config.yaml
num_attention_heads: 3
head_dim: 64
vocab_size: 819
hidden_act: "relu"
norm: "layernorm"
qk_norm: false
attn_scale: 0.125
extras: ["capped logits"]
init_std_qkv: 0.0283
optimizer: "adamw"
lr_head: 0.0102
batch_tokens: 32768
train_tokens: 168000000
max_steps: 5127
dataset: "wikipedia_en"
Each number is 128 + 24 x the weight over the matrix's rms, rounded and kept within 0 to 255. Layers, rows and columns count from 0. Numbers have three digits each.

# layer 2 MLP up, 896x224, rms 0.0598, rows 238-359, columns 0-55
121090124152138110116096127119130118108146102125133143156128137138123158151133121138141119139118107115121111145134125116108108120119097119152150123124144128127129106136
130126174161101068134166125105058149038152123128117102109093053163197157038076135119113146104143135199177076155100134139146126133108127178068116140096187011197164110128
129113143144112140137134132144148127129118126142155129125122113119147150104128124143126136140132120117120123148155118130120119128126133085129144119137100128109124127121
136053126149154130096118147137148122135160121122179151118091117116157152131129176155152102162097117138140127149146111084092157194107102143093110113156133137102157072119
128115165159090157138120137128144130011138159104127148087093139142125151086138106136091123122139089112161138125132138120127086162161141087136103112146103100109140120139
154136085108192130073163167104121107150141134093139158140107120132189128114137172134200081197142082134132128129129097102152153139123118123160133129161160139146211061072
155155154180094197177112132150149131137174192148104118175108143026195151057255190153139131096043145203137116118126088162011183099125119154155143172169049140067200113109
098105069161101147109118145118119123080135089155138119136125144128122150115116088153140146127144108157118092146153136100118121140141119096108156121111096124121150124100
111087093105145131072144157162138123062191067106152151131122128117088150150180118153120113163109103128126088156154122093109084155116091069136193122158137130128136103066
127119130133125131123105124129135145098126122134134112128111150125132135131124127142119152118128128144119121123118124122123129135115120123122145105132133126119152116131
144106132148136129113101130133150123105136122140133112149117130131118143137111123132165121127125123137103129146127123110124127143148114100137126125121123130120123125136
115097153166140115114072150121144145089156137147129133122122133135146173139137131185108160141129095134097100137136111112136071128122121131141113078135119127078128112123
113110131181136084192162153193152207103194091136193075156171112122054136175113119139115102102207212107129091123124078071126106145140119108157142129115064165027145137162
122103052145145147113134137144115129134134138112169126169125137125130168138134117131146129162123148164099126169135103100099102126145089082179150114126145113139128141129
098101104186062087157108096110163255144153134200173155096114111090124131123060151107088144121080179088156170119103084101086089152125133153155162148127079010094126100146
148125119141129134126106118119147141110136098106131127144125121109127151130130124136126126153107121120108108147144105124117129131136105135111134111131152119118120128137
112112126144127131134134108153139137128130099130125114127131133115134152134130142162125117121127134143085107133114122128131134142122102142144144097142117131118133110131
129119144146144122122109116141139130116132108153139127120106109134119135127112124145122144134115123155134128141121126138134130148112113131123125113130132132125130109106
091119114189143106176116137134153203116175150197163152129135086166128128156109161119128124112096163086154174126105039114083131150170141142165134157143041076128126113111
094065060123141119148145134146148108100102152097120098142108121081147159106159084122092108112135092105126128165136113126150150113102127120069103104177141135138177060186
158125063142154149105168145174112090130137103136097146224138143089134143133170099120216135187131158122126117126160112063062082132129130085143149142119039143165110144104
160124107125146117119123122149115121128146107164141077141118134077161161103143121140110128144143107133122125153157158094079094153132083119139132112138119096118132098128
047097083152185204113125166106137085152117106166111134071126111147193121089128141129146071145171084134140153155129092141155120231098106134087150098141108145146201041075
128080066204091169102091140187081160123126150163144149192070146136118142193081173083109127170144092116141180134120030085137116145131128052218176069151139111102188111111
073113113111187125154112136151168118138108108153134156083069101091146125181060158124162138206093184080139114119094173141033066108122138136115209157091184026126119133119
095100156180118141126140120154194115102222124093121110171164117091163157158141135207176128143126142127141128149135136147118185173133143083161102129061065145091150074128
130112112116118122118118137115134147099142135134128123131117131136107136155104128119162126139135122130103106162142123124137112138136113143123123124147122109110139139124
118089134146128124124120100152122129111142130134134105152116138124123156142130134124127155138103155132115139134124132096145129139130102130118126081122120128118140140117
134124131173180120136123125122121114123153119140124094130100136126097148114140121143121121171126106118119130163135150114082136147149110136102107106145138148115164136156
132126100146157123115127132136142134117133102125152127139121124115124128145150132142124130143125091108122131153125129121129147124142101121139139135126137134113152122152
092107132160117109087119166127204144099122168085103044190143133130133144123163166162116111096188134077187160156106074112111157166119122110148087108139133146097143081151
111134114135207097070130122172146156154122037132138109141039137075138154163146136146076128156150119100109131118071115178134023119146103185205082145120051016115108110162
135107138129117136129129119147139141111127134124140129130116124113114138124126139127142134125107128118116119123141131115123122138120106121127129125130119108118158133123
141104110098118135121115160145127123123185109110144092133110124080120133111099201187115093140138089150164140132133148127116142123156111089113188138122164141103208099143
147111056110072160092168146127130108118145090142133124108097116082099145146128113164095132189133144125127125118155171110045056134143122060171204154122080015133108118142
113122130137125118128112141132153152110138109129139101125122122132100138147112137134130129143135142142136114124137142128113132130130110130125138123119130115106160113134
120117139126128125143134135137126125135140112138138136132125121109114146130125143143156138140125120138116116156156111112125111135156131120125141152128125087140127121135
111115165099210100113104121252149144061155050143105146144123156146104120090122114133154125109158161073108015137199162017082119099101131085148127115220136072017125118200
147113127158149108151097129127116142115147131130131099137117121122143127128115136117113119122126121122111135126126106136117126150135108130124133119121103136114126142124
096115118111127125127104120142122128105146100141156130137101141112130153128140129138138137119105142126135132142137130123130132116126090109132147113120123090124136126120
089079023181157148150135122081137185114142115150141142154126129132168146102073170154164119151116163088118136126109057121104126180161122153100144168186127124161181104086
128119163132156162121150155119148141128167125123199129121112066127159123134106190159153072120093126169138105090129137121101141144140124126140114159162137137105104070135
112093117124124131119116118117112148098147111136128123144130135094122174119144134147158123138130117121138118145129110131135132127125112124147126112150110120130143136141
141111130136150116119107140134135115117172115126123128143133133097131141131127130167130133132128118135118107144118138093109130133143123123149142120120109104126129111106
106116131140154131135130122116124128129149107137142130114127131103125125134121128145133156146115107119110134123125140112126114136124105106118145140107134122119126130126
114114132144214088136129101108203185079181140172112128205162145107154147136119163130142108111127149173110148107104054111121101157124130152208153086217114105107179115186
093119140120133149121103112131124138129151120136128124154137137106130148127136113149149116151124120134147132146121132110116104151107091125131140130159111113117123115128
187149147103087179144129098128175106094099119093188116151105048121088127141112135174150130188138141117101091115136134105036159140114115152134064043051163111042121124146
143116123157119113096108147116106161111148102146113115151122124111115168148125105152162148157136118126102089170189144112131149145133124130116117124122089126131132136139
093118134150111139136121112124150124108125114124144138142123116146109156125117130162152141123126116126127139125145116103140131142143133129140146116125138126102160134151
118111138133137128138102137145127147097125123127128145128080126127130159136123139138151104123129150134114099127133133114104100127111104138152130123148132111128131135112
127110142131128111110101147131124129130130134119161108139137121124135127130119122162136130136116125135119122138149148135117134154112116132114127108129126128116139128136
117091106143116118129091127133137152107121118136155129154110136110115156127122125141157139155119130144105088146145125128104134135159115123144129114125132107129120131122
141122126144114153117131134100150122079130124124138127163114112142135149125128147155132128141106126141131124141151124072122128148140096138149138115127137129115109127109
132119148128133150137122122120124122121156126156141111127121124101123152117133122127133140150099132125123134138132150104123117134104094136132136125121125120131149136146
129104141174115123126125117132148138135130115120134114135126129139119144121143133125123152128109134118130118151122136114134126140124116108127147102135136128133164131133
156113114134138123126092113144096142106151070155107099129131125105113137140132147146115128159133088137122096137149139137097105156154109138157163146154160111097132119124
110128124132125123140122116108140137132152136164122113126125114133145155121139120122125131132118110127143130136110114115124162123141096120131130136139139140101124134133
127127102147122145107138138147134127116137112135153116139124118126123143112121144139128136122116140143122122132133120112111119132139101128145161140130109110115140106136
141111111130132136119122128137140095109137122117132111148113129113114137129148116149135149163128136143134109135138138143106117149143120130117134123107117109115149129133
164125172129119104187127154067179114121111076142237063134152075123136130112151133101096103213131081091114000118186146101081141179120103086034051060122134094140156139224
126071141185085136160140140080153143074143160169128118156133135153073163087156168174141120149141142108127104140102091160116172229109102104101041144132089174090129099157
128114112124138140113116129134135139130133129141139124130118137120130123117132145121148113144124126130125120148133133121117126147120109100137124111145126121103169124130
116125000150139108125147120093136159176142065153152107125156163107152136044191024144057128144072157147131076137167076153140102150113119114078143164138179115091142086105
137093133125126127124133134156130147134148102152157140123125135110127161137149175144154108172117083144141115168125140143150122154137118113110119114146134119104130086094
112122144126106159163111095121157107127112121124147108155102127112135139128109149138121146124113126123109112118124103142098116130125101113111150122124140130104138111121
138100129115154121137110121120148108115122145115113107120131141122113146133127134161150120161127120126132127131146134142108115145123105128121140121144135102128129109130
123099136143120114111031161149157163128114119149150141104128136088130137094116134210160098146132050124158142158094149153161152148106121137111172088163116106129205057145
111106108120151118126125123154117129104141099151125140124109130093117132135106141146176129169128118121120120141139117092088093128133098123125152151138115107129147126149
140108132130150108122122143115144143091147140122144119155141108122118151116106138155145122127124137112126118150151134104084138149121118144117155104121140119114156112116
131130133122135112120126121146139127134153106144137118134131129133129143114122122141133120135130124123137124146131129114116126133141115127139124129120134131117159110137
070117136185133104132132122110160071079102177121081112255160178073079138109140145151148143110098104153136037128169100128097178118139130180156101130173122186103100157173
137096137121135134123121135142129132109107101129131147134115119130143128148127136181157139152129139147115124144153125111105112141128106132138136111146126096125134124107
133135117150112144137127127132145138118138120128145104138121143111128170120119131138121145150131122136125142123167117129110125143129098108134123120143146090137144119130
124109128118161126116134116124124137135119108127140129151137125094122139134152107127118115134117115112117125128166138112118104153115102100110128127139134114127130125136
111132110152128102126111125132148164112150097155137121127106115122129136147137111135135137133128105138127114145112140117126139129114129125130117131123121120112138121140
128089122156096135125118081097088176165146103167142176207156084133084149197082203107122117135134121122118086118112061117177007129112120050130097092205062070136101055103
162155120133150150110120149155136141062117145122103077206046133076107128026082212163140103152163066175133136128129143132074072147137143087148132149096095146038131101116
138122141134085100082131118121112154116138057124162139165133135132050142133102185117150105118169099141128130137174127121109089136084122135174120099205113125024186079096
193103136138107129141073074196056181122255130189106136127069116175157161141095121077107108100174088158124150128150109163113107185126137115161122149180145117107142114069
120102122130125132129118128124141147124114113131144129124128119128122158131119122143150130156124132120132133136142121134139118139150109133132146108129134128118127126138
154128066113101113092146157129141115123111064133155142145088091142119147142181062166109112110096106194101066132152174161148114121115090106148161161113093092134111127112
143137074135145132061159120151099063094134027102086084237060175077098108082155126111174134229103158104153073118196167157073134112134137112123151115135132159138089122113
118105111143134134118109132128151118120120119141138103149104143114124135134112135144142117123114116137119123161136143135124116139126108138128134099109138129134144107160
102116129141153118115107122117141132117135130135137138115135105130116154131137135160142118133118150139133119151160128094111142138143121136152141119127144113085146123123
124113123120148129143108113124122114102137136121153131137130124114120125135130131166131145121115119125131102170130123126122126144155114130116124123116114122117154141128
121126134133141139134118116137128123138125113130126139120095131091107147127111135156128121151128134120121106145126101125103121126094108125117121124157149122115140105134
151134099110185134155155129114109123051143108092124121124144115155103113106124134117253126226112159107157133133163080134087149144117105177109129114128159136152149140103
088124127098090192108154096068147155157133163097145166202171105161164152201164048112122102126110132204135126141181082102083106143146126154157060135168074110127153136146
164100134158175165147118134133134126136128124142159125132097146115097150119139134139124149144104113118121108125133125111134061132115099084139120102142116118139123114146
128093131152150121124127124138114135118138112119145134106087122119128161122147151141149114130128094122116125158141116123138127143131109105125111099130119133116171120156
150122161123092141183091071078159106071133112145120066198124190160137158128078148132145102130154096138104099139140117164046155152116130135066053102139113191093110109140
173127130151030213115100142128147133084086159166130182171075134123093129137102122163189141136105144194122019133125120175142125107128125176186105037125150144094133130134
129116126149125137100117135147131119103133128152138129148142123147133154127108128150137147141133125133127119137111131117105131137124109128128121137125127114120142124128
206111120141152198145145142191120132133101096092224081120069160059164153140054127124135133187184164128165149120136137162134024161133125094088132063142147101077082113132
131135083160160157090114073188121073094153098138154189136128130116104146145165090143095142149130159170119136117162161115116131115164113176150148137128109099077088103140
156078143137123102104119135125162168129147121150155122131079129116118145126129142149122145138144135108143128152121097103103135134092111128113107116156122127077122119134
127111134136129131115105090140120137123112112138124126121130123121111136134137134149120128157103111112121109157139123127118131124115128106143150142139107120136126111135
138141126143067169091200144167106083118141135103144061186094148119136151168119139123079118105157149142137090132144146114098085124118127080121069149141078141095094133164
134124132134112106124130119137129160131123119140129119128118124109105152130138136155149121147126118135125110143123121124118130131144123121148144124111124113134145146122
121120135155124129123134134122124147128132109127132128142120131114122146119114127133160128149135119138134098161133137119121128132130105136125133126101128132129143132150
128124120141142133131121127126130124110117119134122122146128144116127128117123113147127125131128133116147131150117118119121126144152122134129117121139127118117127122127
128106139118123140116119122151136147114142120121123139114110138122147152118123153135151109140128127117128125126132135115097124144129123123136126124169129110107140131130
139121129154142151115090125119131147107111120142121132143104142085118158139105124141130133132120097144125132142146119133125120172128102148159134119138104132073127129129
139118130128106131131131119143128137116123090152134125124083145094126136149117123147150147179104135142120095136135134108128144119119123132126124103141132144136144133117
119112110126133115142092120132139138128139136142142104146106135117151163147114126137131125128127132146133131158129135137134105147125105097148130130120118113106144125126
127113134128118113134102131137138133109141132135118115142120131113118144126123130138126151150104117118131124139156131121109110129115130089125140117112126119109153113118
140089110129121144134114126135159123126139120139130131117132123136137131112136139165129146158110113133115105140145111135133129150133088121146126104130132138122151109121
119086120079127115078110147110146120153189098100193160107143118139101133167119115195117108123111111132129172122115150105103130142132119130155154142145150105121139041136
104098100138176148129095090118124125091144122149165104147123105120122135108138126153189111140095121142127112163172061100131096138094116110132125101153106095148153109110
132114124128113111110121096142117152124148106127131102132121123121132147131150125148134157164114116152130113145122144116129128128142122120137147132144129114119140126122
067125096111148083108101102130232108134185151138111101105124125141160121145117142128052138147121046124136181129140075139128127117148118192128096157118154100107122138169
092095117181118068032126185107110150093120148185116153131066131169193142144100122127077115174147165116119149143132110062106137171116141118153124047126130134123128107123
207112046096170130085156077119128082109149096079132084214109116127107134119167117126163117159093171144134116137196156057132202099159133170149120151109177167120126146118
091130172155095188128123066116178140095127163082136135123139082142161128160053178186104122126154080111139129135162128160073140127112142171088109137130106125049106139097
139124130128132115121102124143109129143139098129137113131121138105112151098101144141141147145119132122124110139125141123133124131123096110117155101126129141109125121122
125126147145136136121113139127149163118143112138133112132126123113151151130139142153144122148121125130137135134138115115133116131132115132095115108122128108108140127142
116113129153132128126108129131140145121132111147164092141106130103133138104128133147116130127132133153108122156130124123119128138139119120116168127122094130117134133129
123132146131116132109104110128148139109128124143132121135133110127121122136117137142144104141119130129110124141145126124127131143126123134124131123118122128121135135123
135101119136126134117116119117131154133134105139135129151127137100126147126134122145140129165130115121138124151141129124127131141151123119114144125134123128134150119119
188132117140141066135146197121141085120106143122170072204110074166104147118172104173162133164141103173144105140144147117100179180127108131102158121099119125103119121172
133113126157119133131112143134122128135128119152152111136125116125122147119118124124127131159116119137118121120123127128141128133119128127138148126121142127134146127125
# layer 2 MLP down (transposed), 896x224, rms 0.0518, rows 238-359, columns 0-55
141130139121138123125145132129123137123128119091127131115161118122128129112137126158148110132116106119141122126126121137122128125129137119109121128152149144116113158139
079099220110084137099128110138036154013033093097098116150077043215187155115028103102192130095141238210132017143157134107173183182140165168096131205097094010198125123087
125111136117118142137138135120126133134137139123132130129122131144137129131120130113121121129126104127131142119121132117137123142123123129130126143127126128143133142140
167164135127136091133147098121137156197107135115097109143161155123097096125154080120132187144142138111096148110144158153132078093173125107134147101120131105121132149111
098080141087139153116142198111098139086109108153133136164140138139162120136110149114103116105135107136131121137124148104193127092078114175131162124139123156138109149118
124157143119145095165190160095147150145148097092066136105160161159128057180146141085077095101123176157110163115121173127123103092173123105111095118148129137135089146131
173127098130200187103133093166120205156166099166104112213113090173210144101186158120067139156100125182154158130017115152087179119095106153176085235090143100146096086133
060118157089140139150125133133108173170111140103094116078134109141126131101139120126079134105153130094122135134134111146116107129133144160101131090116140094169171144144
128077131113159126091188121153091111153135153136159150086117115192151178133107102154133093132115082155115127170104074129175146188145118137105063150108200142103109100137
132135131120136122140132120118127136138128113126127132127129130121112131108127124127111121132122127129124137126140123132119117128137126121121121138125132127134136128117
140128134134127121144140136137129129122130138142128117129130112127123119132128121133129116119132135130133135114122133129123126126130124134128112123140124112135128139132
129078115134134137109131140120090129121125074123127160131149130129131149147122153137108124109119144100133124107105128147154113126122124115135128132128127123142118125091
134127132113100120161127166087105154159088131084146169122145138125105149188205107156141138087181098115130168131046082141171128203137159123163116212019121143085121123185
131122119100131125131154125121164097123108128138146126141166115130125139131139125120130096118113107119126139117124129126124119118109139131133141135110130122133118133132
153082081162111124160075119094123173127013107142092138113079081111098172098125091130040130118069144074121144120162063101074125066151151205175119173114053066035140144225
125116125121138121121136151129112115143126121133133132117125134125132134118118121124132112107125131108143138119138105125166123138149111134119124142130152131134134126119
127144121113106143121136135144135121131127116145131137122104128095132134120133132099135125123115124131149130168123137134135132119136125141125134131107125115143139141121
122131137136142118118136148128137121116132111126117102137140142122130152121139142114112127117148125144128144124113125148129117123129134123124133144128134111121117106110
167091100138106135134080157087116189120000103113089144133112083096121200109114102102035115136056158102130087131132091085083136069121153175162098198127098107056152144201
151106151145169078124114087137156118135079126122185090097114091172075135079109109163186079125193160086135081150125186128107141160104089145136146134117156088140129143133
065088054104118098204189120163161082227099138165144215195127157088104149185127099093172148023113235127092140128176082033193159093172125068093172114166146098174090189097
115104087172108170067120147102127110085162153149116148100167125102105161160102115151132105140143136156118129131085157108135144123144113144163143110104078128155123102118
088125138098084173125207214075171206166126120123099111085147117160133023144131168129126106150095221148110082133129117179075117152125171168109158129102144173156117096153
197137095117144110108100084128174066110089076083191095152085113154129129109170101117207052130154213159119115103225190121055096086124087119116146131135129126138104156166
052114090115186180152123107086152156143090129079171130105133126129151125122067134082164142160151175129151118134081159120046116120144140134068125135083176108116150138114
096136113158155141159112097172204106116082088084152151174082151097034167188142187095160078172116049104100122143114157064114090051168169131185084178152088144106065141121
136114133137114143128143125129133129126159125120123163109149121112148142130140137134137120125129123121127139119126140121117143103131136136149119144139137135119122120134
097137128137124132144138130106129141121122125135135104117109118155110132127144129128097149115128133125127125133109118128111149113128134127122097132122133137151124128126
135107159140108100130137104132126094167147129120150145150143136139105128144136120130142135120128136153139146127108125111137128130131127108103123133128138136105126119134
129117128130115119136121128134115129135118130117125136121132124126126138125134125108132127134125128115121139130133141128130119121144128126136133130122131128125141123122
140140136078181159101175113144082065071171101137103116104180133125095108080117145147098032197110101183181081128087138140113144076147180120123127175098182086205125120113
109094135168156174052153194163117155166088074144112108139059095103194140151155138153105121108200160145138081095067112198138079072154103174174098179106132109115070120254
115128130131133135140107121130125137133127126127128131133127129144120103133123138133117132125132118119131124127133133135121123127112150124137105131127124128123131140138
167129120098122178088144145099115145124182111132141151040114110186127112141093216176124127134146139080128170127125104116073162102132119102120107128097136127162155095120
150104133122113111147117113128087179141126089173101164136236109165182128156138134129092138142139196061103166155116127090115158176150098167117096063160148086161099142145
148147135126118126111135143121129107149121127108131113120130128132122124127121122138109125124151131146136135124120130124116133125126135126120141121128124117124150122127
124115143125120136111120155124130131127106126154123120131122118130117129121121121138130119137128142118135121139145145131123138144109131126115131124122118117151126109124
115122088103064072052137132104134099160146071145084111213092150136178150089152110226064121121090152114151070156136154128117102125080124134178097117127142168204122109110
130122125136118122136132127140138135118129135134133124123134127120115131126137128118128132127127129115127143126116135119128128125133135136121122118118129138131132146125
130114134127117148111128132141146147132137144117094145126121122127143129144119125148127125124123117112128128136130133122131145157120115131129096140129120129141121135127
236092026124111113073099140145154159041116166073110131106126125111045120030139128132145131128117169147163075118122140183113142152131219136063142107071145129107154134121
122114174122121106152105093109150128120107153113070148146125159162121167146130096125117211115131130130108160186097126170159141107174102126116178127126125114122123122077
127141129139094128126126131138132144108118103151124164107136120110155129133106133129127095116119129153124119139149119115120149127137129137134124113135141123142122137121
156135110123132100111130125145130123123124134115136122151131138132095124111124151134138134138154116115126148124115144133126113124137130140150144147123150152092144128126
120128123123124127137129140141155144127148122128134122141137103119118123097125121124136133115132105141139128133122111127113133146108136148122142124130146142137157133116
141128100106138146050095129148125187136127094102158143142109153122182090096134159123119065127165096122196193101077193173135132148108144126146154152101110085159107096130
123140122121106132135097154129133113115130133135134129130154124118138119124141121127136125130129134153145136137110134137111133134114133126107113112131134143121115123136
156130095170150109135092089115161169197083184139133181154110095075140106140119194162145136114109091112096141120196108155130136128161112107099132096086157157112151135248
124132129102130122148117142110124096163128145117143144133128100104134141133146116112147104121098149121147122150106166116162102124101135120135131166100124128137128143118
120115109145123132126108134126132133122127138127151137147134118134131122143116125123127129118136129127122125124128119116116114130144125139140123146110125128130130128145
116134118118124150113137130138123120134128122119132145134134124118117128147139119112139124156119126130118131127131141125133128130131105112130152117112148122129126125125
124134131128125150138133129114130134126144141126136133119111115125113120114119143131133129146123115104145167139125133132124118138145133161139128127125137138125124128154
118115122117130135128139127134128122134110136126111139131138131124141130126132120145125129123117130147122130146131132123144141126138123119125126150124132141146126142144
132114127117130119122130156118109158132097163137154164102135140120100164124106139125135113147157130120120134139135120111129174148140132156108107136129126136116135116125
129119124128116109127134135137112138131135140133117149120135126123137124132134128123131130135125135125125124117123141121129131112126149137143119120128119128119124136124
120126140130135129132128129141129123137124119132119118127126132127136135118137140120115126126128131134128132140138135137132124115123127122122124125120131134138138130134
109091120126123132141128179151114107129117157130142127121129137143147137118116155128159121139139132114140180154134135111191154140139123152141139093117134132091139122118
136130134124121127130128141124130137131127123136126152127126135124129150134130122125116129123125124126121142121123126129113134125136130135133121129114126128141124135122
115127131120135131109128133130122128149119126126133130136120116127131127131135137138117134131123144138109131156130127126127123119131118146129130119088112125136146120124
137139099135113158131150138155122136138128149085115114138127112126148111138106137124111131129132128102120123131129120124144129150127132132129124121130130139131117134122
157156047145123062093027119126000122157106132074072201139163125069135140159024105095208122121255108075074163115070131094126128087136137167149097027012140111180179146129
155174098171149151123122162105225108081104159085079126143116110124147149173081091146080069208134124084122053095064165156099060123118138086138107125110141140140125136128
120126121121131158132122142128144131130123130106127125136126133129136104129133132125130128137105137130126137128133126122129133125121135128120126124108134135128127122121
154125098246117120077096153040122138087093159217067151120156119182050000138141155151101018073126138110078064130079103145169163139148155157136132152087164173092221077129
122142146135091110171121105129125132151114153119143114157101126096110125122145084126103133148125146134141133124115137123124089111151123129108131120138077113149146143138
136149098104120151136105132128131111137117159132144129122125138123138135142121154116131115139142119127123130141122149145148125125110123128114102135118139140125132119125
128117108136116126130108132097126120112127126115130141136161120116137110120129134127137108133144082133141138121124114162137117130122123122132108165114123130111134118141
028101157134139113192177103120205190162195104086111123092146073118135111150056154114153096147151130133138151134190156136117092168120111154131160118132155093169096161157
126123070105127140101140161128155119135122132136138141133149144102155079092128087114142131121122167100134129133134117138141134154134168136134122116114146128134135129099
130118135096128135143127140132105123102103129118145147111138140110132126135102127111124118119114112120124149144127138134135136158134121150130140157133147117152122112134
138126126124130129124129141129121119134114127127138126129126122125130128127127129130120129128133133126131128133114128126129127118124128128128128131118134131121131128127
110098118137086113106130090139138148171134160060108186144129078088148174092125118100164116098112112182139078155093202195180175168101151125131088187114125187096138092114
132137122117124144120118127136115122113131120122122140126122144135131129150124111152138128121117131131122123136125146126120120122146127127136138118125120124129109132113
123136119138132126103134132142120106132127129133124143170118111096131158109123133140141113144154140114159152124137129139142129117130132120136132085124118118124133115149
138141103123111117125131127111108114160134126143116132121139131104119102116113127121132116122131125135143133106126120132127105129134132129137120145112131134124112144137
121144131118128127145134149118119129144108125151113133122128144129131132119132113135127121115119127128128134132118126120114142125124132134122126124125126130162121137120
175130128085098146129143104141090173154114114074135162164167077147158185078108156118099127079161200128087095137044025146149163117129133166147139147142105151097124128086
166119161077054133123081193104176188120035178089170152097153076140037140108146139163156114131119180135138188119156166106158136137110157136106116057139097175079143095153
095111092125167117177175142095175086166113117118175183058129123127138150131085125156131093184095131150106151151148158066137075151130122141120148072145096104122118111170
128126127144097174192113092108136124126051057107167138100079115133149132169140084152179106114128070106042141131217119135097094075109088204148138097183124078185136120202
139120139121129128126139138126123118129112126152132129123123122115144133117125143134139131123120145129125125120124118120151134128129134130140140132132121133118117134120
114125151208132186126163071104162134151095132100097099080155094086165153067106134102126115139139089187131088134094133148106096105111135110076112136097125174138148104099
089084199064059118205132172058217122153099156238095203113077132138068150104064139119099118171190147116158134119034128196141109115122144157186128186125160118112108112130
128128124136145129148134145113127137132104117142124135121133123130124116124101120129125126111129130114128161129122136119143126124135123136128143131119133140135132128138
144114166136142128110143160140141123136108142120147133135132133126121144109131138165129126144143132117128119129105129139153111113136139128148165113119167120126127126132
123127128130112136131109120132125131135119141120132134125134131131129147125129124131122129114119117116142132137135124143134130118143114150106115128119130127119147136142
123116125091127130117139120121111118122126121143118129127136138141133131145129124118145117106117124123129137128124120108122130130135133154130101134105133128127120138122
136098130215051149117118134134075170071145129105127090122170103167142164096064166059068124184137190139162214092091155166098111122133129183104198103086111167176128110129
089128150138035194145150110064094155129111149077188171209133060144113167182191064089126118113125175164130195130113119067078145192133132205118114095098059133165164126115
123122077106155120109127146128118111129134123069103135124136133160148117142127156124150133134137126114129142111118124113185143116120145128103144128132160148105116152107
131126156126139144129136121111114113124117112139155141128135147132104134133143130115123100109112130117099118117125136133087121114124131131127102121115142136120138151123
155172162181060169147136126069255109133055178135211089203156102192148120200159138169060097117075111143089096103169122164133123094100138140043100194153126255007091151247
127109199089203078195185079094086139064067138097068077219103165077104155013109160127139117104106205117168030126081161137133159086121107169078097119144136131068219167161
126130122115125133127124122123120129128127129126132138114131119128125134113142135129121127111123134129135124124131110131119124125126130121117125135129132132135144109131
066125135097080184116177140111097154100070120088158186082089171129183135218161215093152166001091149132075069122158139090123105114162153112078217116237143143090164154048
102114163130167198107179129119123127135101107193125192082067131118090157189082120126133125126167166092104167129095184210123129089181123157201127149090076085145121115157
108117151091138139154124151111119099124129146125123135131114136119118146093096136146144127132136152103144135115116097118119115118108132145119123115162091121080107128135
118126125135125131131125118130125111128133113142148146115124128130117134135131126128129121121115119136132125131127136123140128103131137128126132122119126150125120134120
153125088107131116071184127193142062145106159095075128182148151129129150143193132124150112082147129186133143093094142110165157149146142148124195100147149067197090125118
141108131133128125136132147139130131145121133117153124123130120122137115128124145125129113112126155137128130123124112117127133131129123118136138139120121141125124131128
115146131122137129127134134116136114138121132114128125130126115128144110129132131117147129131108149115134131131125129106120145121145145142117140126128140139133135140129
136119125122122110128133130115117136126124127127130138112123133132133118132122128127114125121117122134145133125133117134127127128131132162125117140122130123136125129118
132114122127119132130121126136117119125127133122112127129131134121132140124113138136126133126130121114144111137133126142125119136131121125114131122129130133134117107138
129159139122133143147121127125142153120111126134125139112134132125173163119119156146126087140118106139161147141125160151122123129123132139163152124134145136139116122138
142132133108136131126121140119134118123125119130137155115129123131110111126133126138133116127110136121128127124115133104142134122129141138140119144124135139114112126112
123118127116106114141122145111134132138128131132140144126125113115134143128128136132147132127139139125135136131117138127136130117122127135122131126122130125137155128144
138127125107113137127121144132119127127115129128118137132116137131129134130124121119123122121144127105126144135122136137129130116132137122118133135114130117141127127141
113112138124137132140119132137142127128130136133114128130133136140131133127130116133139133130106116115122131118119122138126130127130107115151137121123126124125135129129
176131104113124118122119090100132130118113157117108145135143112127086183100099130104128153139139098082101173160124185121148073113146113177158191128096102110137111158148
140150114132080133121154144122102149102120139144139136113104134129124103101079098139146105157115136131176068109093111145120120088155143086138197150108112117115140150076
149134138130136135108133148117145126129141127150145135120125123132125149104133129141135130137108142127143138138132140147128142139130123139101139127124149137114114116133
177098031055147147121199139156212200176137169122181158106186081160032128067169178092071121123131161184130212118116156059215193159080119167154116118115126147218110115136
136117076082150110117227160106072133118074099186151181092164148134153181203127145105163100153162175119118158145134148083098129101095128160141159107086104208139122078113
000104189172029042203126106104078089102172110137160131117124095109141160190112147031120124118056116117152191110094149102107089140141125185132041137079192074188177139132
118079101122111155127101137113172113115092150122190131132137153105169143188051122120089122109147157129138128123164133134104112094133126155106138144075159061142133161143
121102127145128118115142126138139136137132124126125125132120117124122144114123137119125132133122128128124133133136127132139145127131124126125118134125147143124130134121
116116123119150142133133141152126104143141112132117138118116144128112116123150138125124112114129129119141135130140123129122155095125125121124118126129119140132135133113
112118126121131122134135153110142141132131116151140135126128127121123130125102139128132117127114140123133135136114143130132133139112131135131128124122141132127134111131
105122136136145121145144130142140130137121137118120141126152140111153124136129118119134130150130132110126122125101102119142117127127138129105134113127130128135139126140
133132133127126138111116144131143128141121125122126129117124131132127118149130121125122126133128131130127147124129127131131122144127131128116128110109140137139127126140
114081113137083096065097230152052143098074075119169108133135074156148156148094158105109133123194083161132159141136177126097091189132143057104144054078170121133092119141
126130126126128139131128144115130134131122128132127154129133130124125136131123124119125123133123128120120141143134133135138117132131139128127126127113127123129131124125